Part of a small language model's weights.
Size: 13 layers, 6 heads of 32 (2 for keys and values), vocabulary 7824, 8.27M parameters.
Architecture: RMSNorm before each block, no biases in attention or MLP, untied embeddings.
Each number is 128 + 24 x the weight over its row's rms, rounded and kept within 0 to 255. Layers, rows and columns count from 0. Numbers have three digits each. The size before them is the row's rms in percent of the matrix's.

# layer 7 MLP down (transposed), 512x192, rms 0.0922, rows 188-259, columns 0-63
103:159129125131156121126155155098136135165134126147143145117143099111146061077102108132178119126118110066146139125163092166150147100124118120141115115075156100097124128163082132138114123129150130
103:152095138144125189152087133138130140155133120109128130134097095154145123104113092114155204133085129139144151132128151119164160101110105095116117146113115130132118104106124105100153163113136148
098:133149154136091152149118145114142115172137159132145091139105171091132115122121105173119119147186190143096118159103175132140156138173115123128144123167131137108140091107144078107128115115118137
108:160115143103095125126145107132126117168048088126141138126081143098098130163112084138160120155139118143112117130134153132106157100146095154145106160175138138152119077111086138126111132078126104
097:158136153130153112144123133097171118146137096125107122128140137164122153115152090171098108110096097087163124142131130134137140113121161145111112114128055106107128149134174085131116144195148182
099:143118100129144124097140158115121136111143104141139119119117145128148144093103100076101069101115082118141136139111111134153109136134092122101096096145110124164165122110073078097143121154131128
100:125149179126110139137100125160105122114174174141112173108155120117151132144094103124144151143152117135127169164113139166136104083114088096147132126143136107130067141138116110145121122121151130
097:089136145099149129125114162127150130139125106151127106113134126160145144139136134147092132157114107101141129119129112146141142141160135129186170113087157102106066145134086125126185168141166143
096:198100139106160117138105138084140152199150132135146127147128167139147132116165083132157127125119140114098102123162113101145074125139105149120137128140127103106121143131100121128112158130126128
101:146124127128143077150130128130104156145114163131148099114138110158128168127101124152102126112138153125124141192130139149141118133159128134123106107160131135109099098121134140133147107136094130
098:133138140113138127145148158092170131137122126093157137097098108127138130120142120098127139145085152153130133101106125131165117124123110154136129161110151132139095115160131111127150153120108106
109:107142101106102099099090115129148104083149188110145152103127116112159108146132167115112093112142132158164197107133124138140111139100150107127125125165174144109119148158135122116122087096143138
099:126118124155164142131121128136130098105176103130151111140111117161121122085128133101169174116146144067119137137157115112111143174153157132096133153136102081178149129172114097112126129132118138
098:166185121118113122141128154114131137144143092092140112159131099151117096131155133145117083107143139129135137140135101144138074089148138114148108126172125105081153120100119145107114142102150133
107:130128108115113155088157130133088122124128147146125132114159129142098070131144160102166122112130143114158159124131125147145086131110117122164098128159107082109129153147122165132097139083145141
099:123148173146100134110166133134134116081147135102121088187097117136195128168156115133104140111102144140114071131127088121133167106121104176099160099138116177167142107136131126108118126131129101
105:130102086133110136150164191137111110126124108162091092147114112132130091177151114156103107130142115141077134127135110068126134129140179120205096125151089135116154127116146140091119117150122148
103:160158098151134157164139128101158141088128149070097130145116141145161116145168165122177109072121142118115084159101141111158140124143139131148127088144156111082135149153121116089141117172114136
101:140140134173115137114156145117119114148161140125097145132122105100098099120132120109133132148145148138153118148185165075127161108087152097112144198095118157112159140117142113113098123160160124
101:102111126114079155141144142127131124162124147123095110179129119102143151131147161154102175136138127155089105166157178116120093125091129148168127132112147116087098164138154128175122124124100123
100:185106170141173115144091126138156130112117167131155109145109128144158143106090126127133114094121146148156142170089147113104156115120112102099102126098127126151108147131121082129096105129129146
100:110107174142146086132144145198117122116114143115111129136110124117106098145130160123157128107129128110147102145076099084162170105135132136170119138132080136110135137130131109089152081123175140
100:170137094095145161099132127130158136144150110130170138174092135089142081103173121097108106109153152140098114136116163125169084137124132140116099116143098087122096117139124108157131148114119100
096:076118169112164119154118113115153117134126101120112142134141126119131118134087132161091135108114120120143107130144113128119161166132153123090125086138129137146159118097096126144130092160138126
100:114161099146128172124114161143139147127171165181143132119162155117154133143126138140188188120107147131135135137108127101107166118186145100129094124107142106088204092130129139127099123143095137
101:091101150091101111119151098137099093118100145138106148123163178093148150109147121168159122127102145120099139132144162114153132134120127135102141150122115143085158087107153119125128145097161131
095:109108145103122124137173117123157138144107137140120144124129108131154124140114141140099102110181154153081121115110158096140135145114132099170131098126131147085106120077116125128115123109090135
094:089111104180115088156133120118150161065114141132159097151141138185144145126095134105166112170163115092146164136144143121101137145126127164120127153122112124178147117109080140135112105153137118
102:144113128173133143141160124085117085068141129105121138125119106102107156093135116122165104138140164102159135160171111127141118120124105149114106135148118155099105112115152129155132115110125150
097:135098127149158111110111158119133131100110131100158118160121161139139134155136120114122135158130111168174127121114147121102142075131113078146127174124148129179150074118116145129137171142147129
100:130106122148162120172157106159082130096126132121095145127123123094108127129112096134133124100160102138129149116120053139145181148109141102103137145156119146136142104109128124081118131153155150
095:104134168130137163144131124154151119150178145163148114115151127093144115081133156161125137131103155082142101145155075134138158153174124112141119101107167141123120123111111101119150138139151163
102:126138129095123136140130128114160171103142102141147131125112127150118147119120156148137126121144160125148117079139128129142132132113113103101134131184165139100064112091079090134122127140073086
097:142157132144167159099153101132148127173129148155091115151112120124086164095115140078158174091121119138114119154141110129136152111157180140153102119123132133101154178127166153117102096176125156
099:112128146159130066151114055150132123102180107115110181137128120129095131109104110136131128121168124143113151127117141097148149131136177139121156127114110132171152141138158159140119159117140111
099:096091139136137168114150142099117086096116146105143164143074176117114128129111144103161118085161152118129143109098110147148125108179098127129128132090136135128146080128130137112142096116126177
107:135153144156146136135129142157111131100140133124139108104086089106127147117112116130147146121155113132142166130150133103127099175123146129156122124140122135112132123148149149119137171113119115
104:143111145122079141163118149143137152139149099119117117181126128122097145156134116148121126132146142108114123143151153152110128142155118088146095125096140170130140151162143144132138154144145118
104:145130147154107142153129083107140144109103141123154130160141156167122151120111137135145106065134154092135143106095150175142132151166141145140073107131162088108103117131144170110110115110103120
103:140108138110163154112097144119148133124167131132105121104090138120102139152143124136112140111131103131148137122136157148138112123147119136128178131144128141139126140132113093122136091136144121
108:093121137150083128168122105085162107063098126124110111155123093144089106139139114177087161124147096137115132091172151115120137141115143171123127096104115126147142139148145112109143138130119126
104:091137113153112136124132143129142121160104111139112155112138094126115171083132144156148137128090101072148151140122129130123135183132150083130128155121134103152123112160102132153150139127131130
105:124095080083117145162083157118140098110127128076125132114093079094150114159138136110099123170168110117112123091146118099137119125144145092147111147139085158134194135166152128098103144099139150
102:098095122172162108103170157159161127128120086143094156095119121160136181119153141155110137128112145093143122123132148135153119115111110147103138133137128136110115122122103157125131095118128107
100:115129183112134153128109125166117147119143095118177138129122106103143106170126144123139138117176117103160161171112147142144128081109150141130104145091120106155110145128107113103132143125112161
100:107122096167102112126160083143138101132141148146134151127134106101075172130121134139169108131141097114152160100157135134091119118111110095134086096141121156127084146103131154125116108091146118
098:085112150159118114154143087133128123174065137084120129117125112092107117116172133133145120155123124158131138078116142137148101159161186185123153087135114154156176097161142117098142114110097092
093:086141116062155137159168144099114116123151114142111144149125133128132109107123044149142143113160123179151145164145114152146119133149113139160089099143182142107118134122106130149124128157122101
090:132127153098076119124156119143127113069114110120165186110114134089155148107097117082129144127114143106125076131153104115139114166149103178140131114110136090155121163120142119135147125142136123
105:147147141122139092164127122142197113136172155136140124180125146134138116128161125076164156137154128123171076152143105168181130097111149110086129137150133087064113179145131191130160165144171130
101:095092156123091148112121137149144123111165118121110125126158118119123150082089119114125127120128155105105148130133117102127109108131162156125150137157118142131143105091100120113132134124164138
099:176152151152157101142141096137138136128158104114182159128097140132134118123140141112141106116101106152136120149133135092158129125088113131143138104126112100137143122107112126090149102121132125
092:123124098163174113109174114106130115096145105107153117146117118125162114152107146154127080139084121138144093129128120112124097138128094146127131145076163107194115093101133105147133132129158136
102:102118132113122097097144136157133152106128107156102119094166132125140141181117103131113143128120142181108120154135121152128131117129112110124118129137099137110159095111158158150085126081107127
095:180159150118168165171165124140122167101154162149134133150126153123139146125112104118120109124151144079139170119136167105090173149168164181135160171131120107126147093134106137096099130067137111
096:137097093159137109120068096137161148104139142088164121120118104144124136093120113124085115129120127102131138145116099099121155164136147102118119053122171167126136147161144109105164136140143126
102:110114181159099106113172127138099169137150140110114130128106137110149118127129135185151085106156118139140101122106098114153149126132087128129099131135118187138192148127110116141106119120179112
103:198107115115107176127122128153103110147124135104153133139138129140116103128149112122197150116131096115130170140122127100113141143176142112088177106152116148120169096176094108124143111130156131
100:131087112127100138144166106135108071092114132161113129125153169163119136149159166145142095166147085137110172144144118138091161139120137114152150107116152080086102127143087114139146184099107105
107:157138113054115146092155140161091113124149126134112114098128112157132107154089140144104124120128091108159118128103145095125111099162131130150138153142098120147135138087165124115117135068136087
101:070101116159118149171112121136117112159102129111138129117125121136133146141108163100149126115126122120140151131186152093118129096169104105122114121081134146102106126112090139120101117095120133
097:103142124111107095115128145103160130125120102146126157138169081098121130121159156138087095138092105121141148113122105145154175136087116130123141108123174177112139121147154167141160136118128149
090:162132140143093152139152135114190139151168085123103117122122153167058124146079146133154128155111128107172177131158137139118133147101102108128144114129131134114145090119132121132127142141163112
093:145110140180140083121114133145109155143149147136129084167093156162149092155138098149116165128151133093114157098137147133129154109075119077159126133137141162118120087091086146093176106108080137
099:082081143083133142144138102182155107129104127084182114111123092136150139158151130128079122124124155112081145138117092143134098125125120113143130124145121167162101125094105171132092096093138102
101:141151152115107064058128102167129146158139165114140142112163170108158137131155127109136162106140108115106104136157130133142105130126109101089117124119108133121117182145088138134162132116119116
101:152107116070152129124096146125130123094147101174108103093146151144063092102137111123166107101175099118131129120149122115126130119138112153149149148147144147202115130123173118130139119093151112
099:139142119109142123116129153123169076111141154143144119097190149172127156138102145088111129159125108153122143177137129132143095143149081168119092112149114135096131106120146157071163123127111094
103:182186152148148119117146141147156152093128113119090126148148142176112154142141103143132140113185098152130114154144136151149149188108109133155144107130083158108122148137160149149154126115115090
101:193077062108119134086155079143122145094144142119115116133111143145142113113117100099123142118130142146082089094144141124106131106098130157113116136136147127111149098085116121135116143149160110
099:082119105140098148115126145090117050155148076165080119092143094117151136139169133109119139103116131110160126113086142128133122146120121120130165115109125114131120115113103141119076129142114128
101:118157119132183128150116119090141147077134082107116095092095119126143102117131124119101150169127129169111124141154130103143114123150124097154094131113133141122135156131097113147135127120113147
# layer 7 MLP gate, 512x192, rms 0.07, rows 189-259, columns 0-63
104:111151092135110143127125124130116092097095131089157153115184157120147079156148139124092116124133125133111119070132113150158058155144154123084159092112139163128126157137076126115130088148096114
098:131135163154119121144102119108116132126121114136174149121147147052139123115095126103096178149117138099153074134163119129088078067159129125118113142097143154113147091131106162105148115099120104
105:100111157108124081134124138127126147144180121138141100114120130170137129125171150130110141110127101135120093158115123157120124103176101124133131139115104147141121131161153106152170113148128127
097:102117104102116141082115118098104121136113127168130110131151114086133131128129108125133136142142139179135129116111122137080145124157102089105103109138127124127145112136060112118131131090109114
103:139140103086123118123119145127110089158093145153081127120134134147077174158094077128138138121126143138175101101130101131085125147087141115113142179108131109145115163087123107121103069168108127
103:123111128157106129132139115080145122150104120136141119117178097101133138120130118116095127082122152175085111114200135162084159153141096126111087128132113140097151083158128166151092134136150125
100:123154110192148119148132101151128120159152119089132124129144139139199124128156162088122124163116154141137120146154164085114129149142106120102134108122118131144070117115098135131168136136111186
103:107124150108149094168107117148142182139138153111117118119124105139088102143124147122125113125159133149097174157109128116146092142071187133177098094149160132123131092179101105132117117117110132
098:136161128103101106134106100124051138150135110143155156127145096073153110131095149143094177125170118163153163110108115139105136156152124121148158069127159123133097118133127128160188098104118113
103:078184158107141138124118156105134151128109097113140128157117128106173130123160086127116113159177155070116179117149112153119120122154164043112161136115137135103138180140153124132116153137118105
108:132132098119111107140073115114149137135127119141128122142097154145126129157090165123115111081146107130151097076109131151147115124110124111158162138126120137120141128123123111092114119144119149
101:144098109134066088131137120092138131136133125143128151129142128098170116122160108102148101114125192181147127125149123133085110098126123112102139141128159135141133150118111132086098130160088105
100:110140086104109100137104090147139143102133127118152108095118116124127178097142125057154123131153122113138136091153146114117173160099142108096144152121158125137129125124124137143135164117152124
108:096107115159184129153108167130130143106092132140119164109134132176133189166157132134120117132107169146029115161117136144125127116138159120115126118133113159103120150109085115108119132141136128
095:170118124124081201071188095100161146102157115101068113133100152143145139141145144114107114125115171094130128115156114118140111077131157123127146133097162132145090135161112155133122099112133120
098:102162148118127100095092134107170160127103110117177157133145139151149112120145129159115093125129097106180165086109165131135127092104114122124114146077153150125144127114137145121136136163161148
097:126142124132126128117123112090112143114087125138099106125169151109121144087170117158180115120147169160132164148110160134108096110146095101135128146139140115114090131109138091153169126131113129
101:135154157112127133133157150107086143155145138129117134160144128128088161141124150106132148139079147154157131133106148115129114068124156108087150130169131103110165100121123147135110127140111141
105:109173149125084139147106136168109140131106126122125100166178138119114129126107144125105137114114157154118147140150158131098100139134174117167160108172134147114107188158154120170115142120173122
101:140118133133135143130097122141143091136126121111166115114170122110141150117123116104075076107125068142121097131119158126127133092106189099141124115097169117131130166129099124112100121110166163
099:147128118103120123124131100122132101110089116109145152141119082134105121128087110129143135149151150161091110153133147131121120110131135108139140096121140126065110128125132099114126099133136165
103:113133135138119140116073118160104129081091108158083107106122101138121117145122081135117107126110104147163107139133132155128134161139156131167136101093128108122147137104118162118128138157109096
104:123160100095107117133133122140154173159086162154136091127111165079142161143140137123141121160102140152139142096105130122118146092157150131147131089081138167128171077110116131109146105130086095
102:154150143115101105148126088084145157112125122153112113172134124145139117161151110120135119095151160120113135133122135123124110093150122174127112144117115121154132112112130091127141147132143137
096:132106138154162092111160109155162120116116165160125171151128130097143119141122130140063119120118189115117151150134180095129143117127201143082136147114094076087125111147137084149115157124147115
087:158116122137143103124157118074166146123114120104170130126110144082149131134132127060139124144120106107100149107136110129113116146139143071122123106095152093117119185119094167123136133092124169
091:104119161140159072151170141152106144095123140110124086177171123152137089115158140153152113154111128149115175107158122118119128132108101151125122118144132151133154102120106138066125096126090109
097:127074125097129097123128100100120127177098145137173154119141125135077097144133147131087153143098154116158097100068127156173124133095177154145155127203107148132138138129136170107111113190138129
104:118103134116128125104199098139137109103152131105090108091081131152100117168132163116108118131143152146112105133165148146145129140124179147129082134155097113101167094125131090134180128150148122
100:177131120137135135100130092153119099090153117129115104108132131125131175058099133100110115112130097105133105097173136183162079131122151101120097116115131112120154121137114128137133138111175134
102:118106143079115099105147131118110104164137130149142115099130118096159141087097127097135147132138125144091121175136112092094079149150151112094121142113136091117115110104112113148161094117120175
102:125107090111189116138085142104138182126104154150095133091161088149085116136149076125100113137153146130117063124141113117139135088127112106091084124144124098133147072093113142121084087142123115
095:138118114162095125152124140163172110132149146120156165154131130175147129124142128126123138122157187101129101138115144098110124161112091120117143172152168101116105109111106145163133140135182133
095:142145163149136131155143094118120126113142135114100179129114137161101091109125106086151142141116109165141124133111134142138116141100102111143119143118118116119129134125086105091095134124137136
098:104132136125131160143145194120110125149126111171121126121108180145090137148095108114167196129105107102121085103122105147124108091162131132088122120100155119061120145135191161161099120089129143
102:133107163143104138125103141135105125096129158150122119113092133143102140138086157123171117099131142148110123126121174138147124168110132140139087133096119119105149129112146126128149133141099130
098:093104082124137133108096137114152114128115163154123169120130129132096144159139129104111133086131098110141158139159151150162146113100138182129128120124126113137143129089151158116133108134149119
098:134158132131136114126190141130095121130105142121132137111124120132116107096140078145128141126094200116103134120114160117134116122125092147103148092165152091075174107155122121106119118135136129
101:108147110103132095123106125129100119113084121131101096104113150175116122130168147119188119108137123169143123186101133121127150123120104107093139144160121112096106132129092125122106142142133146
110:152129102135099161130109175094142171076133123140165146160155133128105074114134122157112103134158116164137112096118127118096119134098150124071143099129133161138086161127098107151137135164099097
102:108132123137144149096114084137108157115123176102110079160163147111141119151144148102117130153120165104121088100146098100131127086138130137109135128167167148137102117100103136146111122114113140
102:150103095137136099151131123077129124142164114128128121095120124069135148125116116139096069128136131120103115131112150111114120086144119158120122111106136157117097156095137139059124135183104138
102:114117139144120113105106152099109106147097117132141133109128139182169156126152153138111140146101111131167150127099169134152111109129170177111139117130132116078147157114161108130107122127145139
099:120170127113101135118106143157178139158122108145143154100155106128121132099120060109146139155113168142148151096119153062138119124158158130125137117101164134107144147119127207160125113113138145
105:141163144145130132170123176142125161156118083152133113142109117091182145153100113118156119119149117074093151159110150148124150166110141133109154117112146081128160149100149102103136144132158152
099:134136139094134125095128104122114127103144147117114141124132117145120112126092169114084136129104108106136121133097101134163132146045142076135116139129137115128136150083126151131087158123134088
096:127109131141102151165131169147132120170146117099123106142157147122098146116103113117144145152125122150114093128152133153153160149121130141105175120132181114093141141095150124176160128158133118
090:138132144127216149136145110115141158166159123141106105155122153175130116129151073154117107122155102098112186146112131136156109129095109133101138098119107134164187129133129174148142169126159138
103:182159077106156121134107108147163136113135107149107091151101153129110100092171101109153111137133118089132080131153132122134083112137091114146149143118124172104132140126133147132112164155135087
104:109146075101129136130124110152102112119119138100122158129081144116159153123136136111122099124168089125153131114138138122092109138113122116152153129125112128102125161118077124143137134168140066
102:108130125106157142128160094148132090173101114142132103170165132086112141116106118124123125118126141066129098167157155119128134078150157091121138185109129104092157122115122105091132134122127131
097:144161141114156128124136177117123109093141157115100124112113168147137143111133103110159115095169150162194107147166111150104120139124095125140139152123155112120163162144145131095097096115095153
097:123135132079082120132142103112140100117128091107084127100106072141162104107124105159158141118112131084082139126121150130177160149126146132102125133119097100107125114128125123162094115115153105
103:164179131115137139147129104164129092123085140161112133116111147160132160151088127109135144102162113160133112118143136135109095146094137084087100103170165141128128141116149145149122172118138110
094:139140114131153118139112146164138209133122124157135114130093108116119112119105123141127161148097098140151111107113142173123078132130132129120097097113154113100094139145170148165134140109154108
100:185114143145130125102119173137080168117129131124069126125113141143156125115144123133143094166127126152154184143122169146129104145187119145140136138156123158115127135135130153130140067117182133
105:105115088136087141116129137158152110105161112137143136137144130121138158158133089172136137146144123148100075112091135141106135121132123133104100138124138135115128113144148100137150130143128152
101:131148140141127165172145096129133071113131161134129146123129145146109125135152086123103095100117115185107130141095156150143160109139128085112114097137123151108097115121131109094082122124141157
100:141156119098118149167100155138083131088118146201119160173131108115162132099150191138130119122178167141137111114148131149137116153114173147098093085116137108093099134114141131131121118130152150
100:077114171137131094117143155132095110182124142132144158137162135154180122094082163092165146127050117135142100126138137102109131121167157153117116155129124144099179103122127135100109136133124099
106:125110189093132129155113169104123113101123120105135133123111094132142144100169104122117124082130114087125157166134126104150099173157133138130113071163123118139097136092080150139142106135160180
088:148131160156107148090151156143150135144125142164163126118164143171083126116102129127158120166120125151158137165128112121099079098110092111116129152134133118121147129126156139133112168122134101
096:128104086161120120099111127120143165176122117119123122105119130121130125153162110091170120116146163131127146113123133135156082150133159125128157096121111090113127122115140117165171146152114151
104:155123141080125103127141148148177115085124121147138118095173124132132115107133155104100094098160127121114106148133144106056131157110121111164082159167149106117097141102141132145143125092116169
102:120132123143133147108120140106084170117177087113182166101116124088084101108143102133130177111147128085116129146127140144130161130150156170153198110138089155140135161112148159141105140146135142
103:184132146123112166112121147105061102146181140095077158164123121111126121131140136126150143139124161066096094153128160161094087090104141096088105107103091099092103119108095132147140125124135124
099:142118107134114132080098113089155129160173093138101073119164157123143100130098095085121170123167110161116126138104099163135159112169125119109093123151071106140137109182147121098113112198106109
103:091136124116127098126078133087119130143123113148146165130152138144155126122093162124129152137070157121127093115147149156120129101102145122150132110102166122128156132104140151120140117143074168
102:099106127120148144117092084120151137127096123124120079139128109137160132183176132132127148140195162097076173156121151105157147144104165112164128113152141126108121174104095136110132139117105134
099:140145099131150146150142146131164148140123141131132140144123127099149135119134145153154098132161096151108132122083128134113200105159103090115175138158159132146107135138175176113120125128136119
102:123137139168077127128137127104161088167136144143089130116159083118114122160104137103120136126129098166130151123113126174127146124140129121118178103120124088103126140116118139105133152132135113
# layer 7 MLP up, 512x192, rms 0.0688, rows 189-259, columns 0-63
102:118102125151155133124132087137141098123128130129086100163117098128111102097138079122119100116127084104111125160171068075094117123113111158106150113114082145124129130158154124137111131100156109
095:170143137100143140114134136147098135146112109104161122115139125097130130112155167119099151130095128140154137122150136131073157131129114124120125126120120094115109132160186130118172133145173134
106:143133175133158096139085103163137124143173151158114149113102123156119129154158121121161127136146105144143117125150118125130136129090097152163124159104113124143102119168157130155159128116143092
095:131141125149087147127149141163093161137144093128105118174151117116138136163089188084160098128110141131156135131113095075114093142154149142134116185149161149143151109143182152126133087074108118
100:119171133120128106150095164176128168103144119140165139150189124195161148137086116093126131161150131119087136144125119127145134117138101187143189088149108133103165115163103150125123109109091171
095:147121095146139139106156084147141117156139122111125116148144112122154137110149158138095121101103139124129137103140178167150155191151138184103116145134155135108126142113146124165116140112125096
099:157136148143073092088146097128151116126117086108119116112108142093087131114145182152156104099132160116125123156116152133116128121104128153129125126131124155101143161168140128120089097138121119
097:106104142118138134076169130119133106122141108092105128121110150118131130122105138138076089139131102130083143166092166132138108171113161138142147102141116162115174118117159125136136106100146127
103:136148161068102111098156119104105095142106145128108153143167156140165153096137168105111140146136112125128158113107120131141078113149130141120113187114132114163103108119086143143148125145158148
099:098116144162147147141117160091112127140138153142121101133169136139102167132142129084172146125124143074170141117126144143141115095130113123139178104121118165156160158115161080143138162162093093
105:161131126120109141133118137107111163143087164139119104131106101178119101165142115161102124117135135122152158140123131111185143191152142144112133174112147149122128162156131167135109084106112157
102:142122110085144090140124157076129130141097132148144101130116139122142140144109108125122136109139120149131124168106084059132138127103101114136130152159111158102161157128097120124116120092092112
099:108125131145096146175131103109120078110134134140125125060143120101086139161094147102115140138119146102164119131128112133104136164152083124121169154142129117167112144105129146116116100122116093
104:133169109141151151094154100109087101120100111140121123139142147171113139083109147149122165173165160126111118145143115106107077146122143143125128120088121144155137099137118168115122098143145140
094:190143124137109086102088125135149130156123120103118144124150125151083103130124126149124136139149114106106124177157174131143151124104104108144091127144129130110157145132073134163143155122105151
102:122157112084135156111156149139152160129170127119140143138154144104144146145120135138152148145104105111108176108184096108117100161122104122139142135193129101162106172148128153162144121136157132
103:184142157138141157114088131111139165142135148143106095121113140134155147124104133139074119134099154138144132133144106144106140121150178147152132128140108145122182141118136078123143115118158141
102:145104103117160114122114087111129104136161119152106116167135102135129133135151151145169158115117130122146098182108151137127144155117147110157093137116158121098080127152146132106111166144139090
095:137134166118151131103138171156120125148173161114119098091089140091157122089145151140159114128112144159152160090127128141128145117152141120102145118116092116127167126080122119127088115104098118
103:108127097131148102145178138133115090121205124190101164140062169079122178116123126098132106158117144151119153102138138126106096139113125143110144135131149115095159085115114109122121146125125120
101:135154158112152076124117170163111175128104109125102155102128150108119132079125155124112130165116064084177114073123151141141115109133082143098099171143111129122144104143161139108154151150119166
100:086154143151119110097151110115139121152106098109140127114151134140124127163114130125147144143130138091145157120079087124105129103127102180146137106136135114107089119103124122115105067193081107
102:123085124118142135155122151111118084120126143146113093191119098115115131116117086141124146153154130150103097132073155101114120129114110154055136078154056119176116139147103138147121126081185191
100:122138114094116115115153110136163133142118107111085105102116142112133156151105130084097154144137130114104144152134084127145104106151140114123119125095069089049132142112120157109128134154151106
103:143128099108121192126088091126120093119126117152081147165142182128126165147127167140127141166123128124082132104169151123135116110119146138099126161116102134116089135142124148124141115134137143
092:140098109133107113139110118109069130124129112144114144093115135106125103133126108086149160130147082102175125158125106198085106108115118128115116120110116118147103140114116142054172133131137126
086:125120136108135135109115155126082112160079188154112201074128104128134159144105179144121156096117105129119094123128158111142106093118094120097147154108162134095115150108158081144124161162110137
105:151113094148107098122086147137102097152152119108092149130136117146148120096096118126125137168120112084103090128170116139135141136094147124154099097116085118106142112204131156155154127140112119
098:108117091113102124136093148128115106156138136153094146084082141093135134129141098093141162132125149100164138134105129127153129113099127157115131150113098122130146143106132141139146128089126132
100:122101145171102120136122124117104135131083147093154100160137160145128105107120139172118100141139108143145146132146110153179128142113117143118148107136131091120133121129125166155136129121131094
106:127103103085148128119123154065133116108114116128152126074142139122156125129152142096115127138108170111092110156140176106118113154162161067052140153103125131105106102157132131126111098131153126
101:135090109146112121112150138122105145143137176126166108153138110119129135140127096135134129150117080162121116116125133168107094122089093154131134118139142149113133118106129167110091134140143119
095:102151163114155107115089180109102127096144127130097155126107130142145131140164127138114107142126076072112140161185140117113133151121100135112151107103119154147136123143111118102146131117145111
103:153112143150118145115123138139150102117073139103167115131138153119133168146129125170154131132113132122136109173126150118113166125104100138167104176162116115101122170127140148073110112181121092
103:128159133133151070144151149150163156116156129127169200148111097132132129085153149131128091106103112128191126107092129123155130142120156133140152103095152107111135163146104091154143137153120114
102:088121113113139129112085123152104126176105124173139116126100156117087133180084158115127121134137130152113131099071147140124113168170146168102119107133154141166122119076157096126164108111114130
101:125086136104097105137146104134111121104114155154108111141160134146151154088063152180123131097121137134091108086096123130131134126142108128104134134125160136125158160135098147119127121133108148
100:117125127120123108120121105162149093075116177166126130139148103173084090156125091074105120110118136128130115138127067125149097147163135131160146124145115170123196129095139148134153152145108125
099:152110153119176160139139135141164123113155123105129128145128151099088150153140118100093146125144097091143137093143156153100097123149128138131183148105102136130133164129119138108163097094147098
106:113098115134147120204092099137130107147163133147115151142142116152112115106087163119159135116123114132121140094118138169086132140107135132125129120113131106110085138148149109100176129099124129
107:170131133157135076111157158109136144113105087124158082107109131084110144106140130145122103110133135124076102110087158094090108118110118180145107104107194146111109117160104149148157156097125155
108:140081139105111106160124138121113124159115071120125109151132131070116137124119126108099099092121120152145089102155116150138136123173106146125106119060106173128115194098145150102113111104144149
095:114100104117147111103079121143141181150140129136083110148096161074154122156126144144112123154119107135106120154120104134169116119158160153127151128149130149147158132188149148134154135170127110
102:118115165144120146129140149130143100170130137144131082084083111148144114103091150110142106171117091126111173125097138077114116111139121112179102101075172142139126150140167105088170131084171125
103:151152127112110179137134135135075142101128127125149084159126122153168082116108140133131159112085148125150122104146113152112152091151129129108151103114157154133170128162160123163173121111075143
093:148105114120143126096094128146138132124135081138112173141098119168114169144135149117117082113116097124101153186119127131137137133090068134112110121125115102130131101121130123096113095128119127
096:102097097103103144130110168103104169142152123123127137134083099114109124124109157141134167127130118118100121155117148174160156121155090152154148172116132127133098087102091136172141095151098091
097:128104140139087113155115166124159138124086118140115117132115134105077123186107152176128165108115158174110151137135127155110103101116167152143133106150135141118096110131121137084117164140149150
100:107129091154157155139104113120090173131144116161176143125114148094116162105093052124105150155142116116158113096119164110092124107118107165112156119090150112149142118147100139112121080095129157
102:149137120092119136105154181121113132149146117123151147149120111148123110158117127129141116133081123134141137111090172136125115128128105095145154094155119064131106155109129132157067159141091097
103:134142095150108141096128127154136159109142117095085134129136123119094113133147107134163101164134158084091120150133119116118126129095113123153093129174160127122125132120123061154091129130138125
096:117135109145081130159093115145129166118107051140149118130157104143120096124089172140107181146077099134091125127146096094136153099126175122127114119126132105112159142130150118148153161145118120
103:153143125122100103113119131123143091106123116159164126113122146146081098165145135144104114099192152156125127130123106125160115138093126138163129130165136117134121091099117108123108141099099130
101:093079124117091152114127132138115102133140106074134135108151147097136100127182116129096144145150131114081167100132120160107098147096151147107124099117130133109144118111150120172148114155162120
097:119108140120106114100153130073088071162141118101124149144083163114136130182139141117139126115094149166139137104093180125121124140126091137113113122157113122168152113093091123114106121128122170
097:185155138117162051133110109126159153107132148130130153124136128094092152144118086174122139183127104120142137119092173073114119095142121113131126163134103096141095161089152148124107100137136120
101:150094115100139123136149131123092076150164157118127115165206117092121154110163135097157165151129134128113134133088122118141137144133154113118127117094118092141109109129118096087115132093144121
096:140151129135131135143125104123072146143140101149121143152134086139124088126181102128114117110133112130125140182111121135112101108160133084135115080102132174112087096122113099183160139099158131
108:128125144126148187130138165160136158114164139163139147130144137118156153163117140124102144118122109122098119151106171113138152108129139088133145126143089135151155153106084068117143110112113109
110:086139182101129124151125126126086148136114124094114143132170107120114139113148157132140107144100131121113145143149151113110080134124120146113156109162102101136147165142102143126093128140124098
102:104164130133146169109171140122113128141120097102103095117148155075113131119097151127094113109148111123129099092141146128112108117110120099105119118165186116113127116160127113131130179100134172
091:125113153138155127112147104132093138108105181173160142142166117125152133122127142146118111125116125133086118152095103104152120093150134111123118147123162117125143137092128144141076127103117120
094:122176131109135138070175093157134128117127140130105141127111139151179146146170133106186101131140128119123141189106064112174095130121113128158146138109138123150091155140192113110130120153082139
099:120098125109138171138140128101131129113170155187094123109131136119074085138171111093155173159131132107174116145110125161143114121107119115124146157123117094087100143124134086124099127086106101
099:142093119183110151141080120109096137074142139149092132103138130148110134085134124138108163131143175093177192143137156131133129139124133116127124102154142111130089126126096157123142151134127170
099:109149123139130143083113106116144072118137142141186098129138115161166167126110114094084104123091123143139164121116126083180103157149137124141135103117104137130107083145136062143104123153117136
099:127093118088086135169143120138120112157148144150138104151127127151125105127108120165137130109157066098120135094114156161159070122124134129136115119120170104119082111113095150129141138153060121
100:105120149150149156159122093208142114134114132133135107118116155128154107158117092091156175112130133116127129182145112115114121159142161125119156114119171103103129142127107101167118151067102137
098:088136133129148079143150148150138143127128121161128130164143096114129163129127125159123130110128070109113159127146101163138158129147142132111161091115126136143157122104103091148165123090099121
100:143139109151141124121140115121109126139111108141145131120172125108135107136092119115115134174181128126140136171173183109179127128126121124159123121103147148163088185137132098132136126128130102
102:169151115127116121153144107112193110103149126114083109180149116124128167107159127151140146127115144157087090151159115099138133117094102119125114081133161128156145112135139105164132130155122099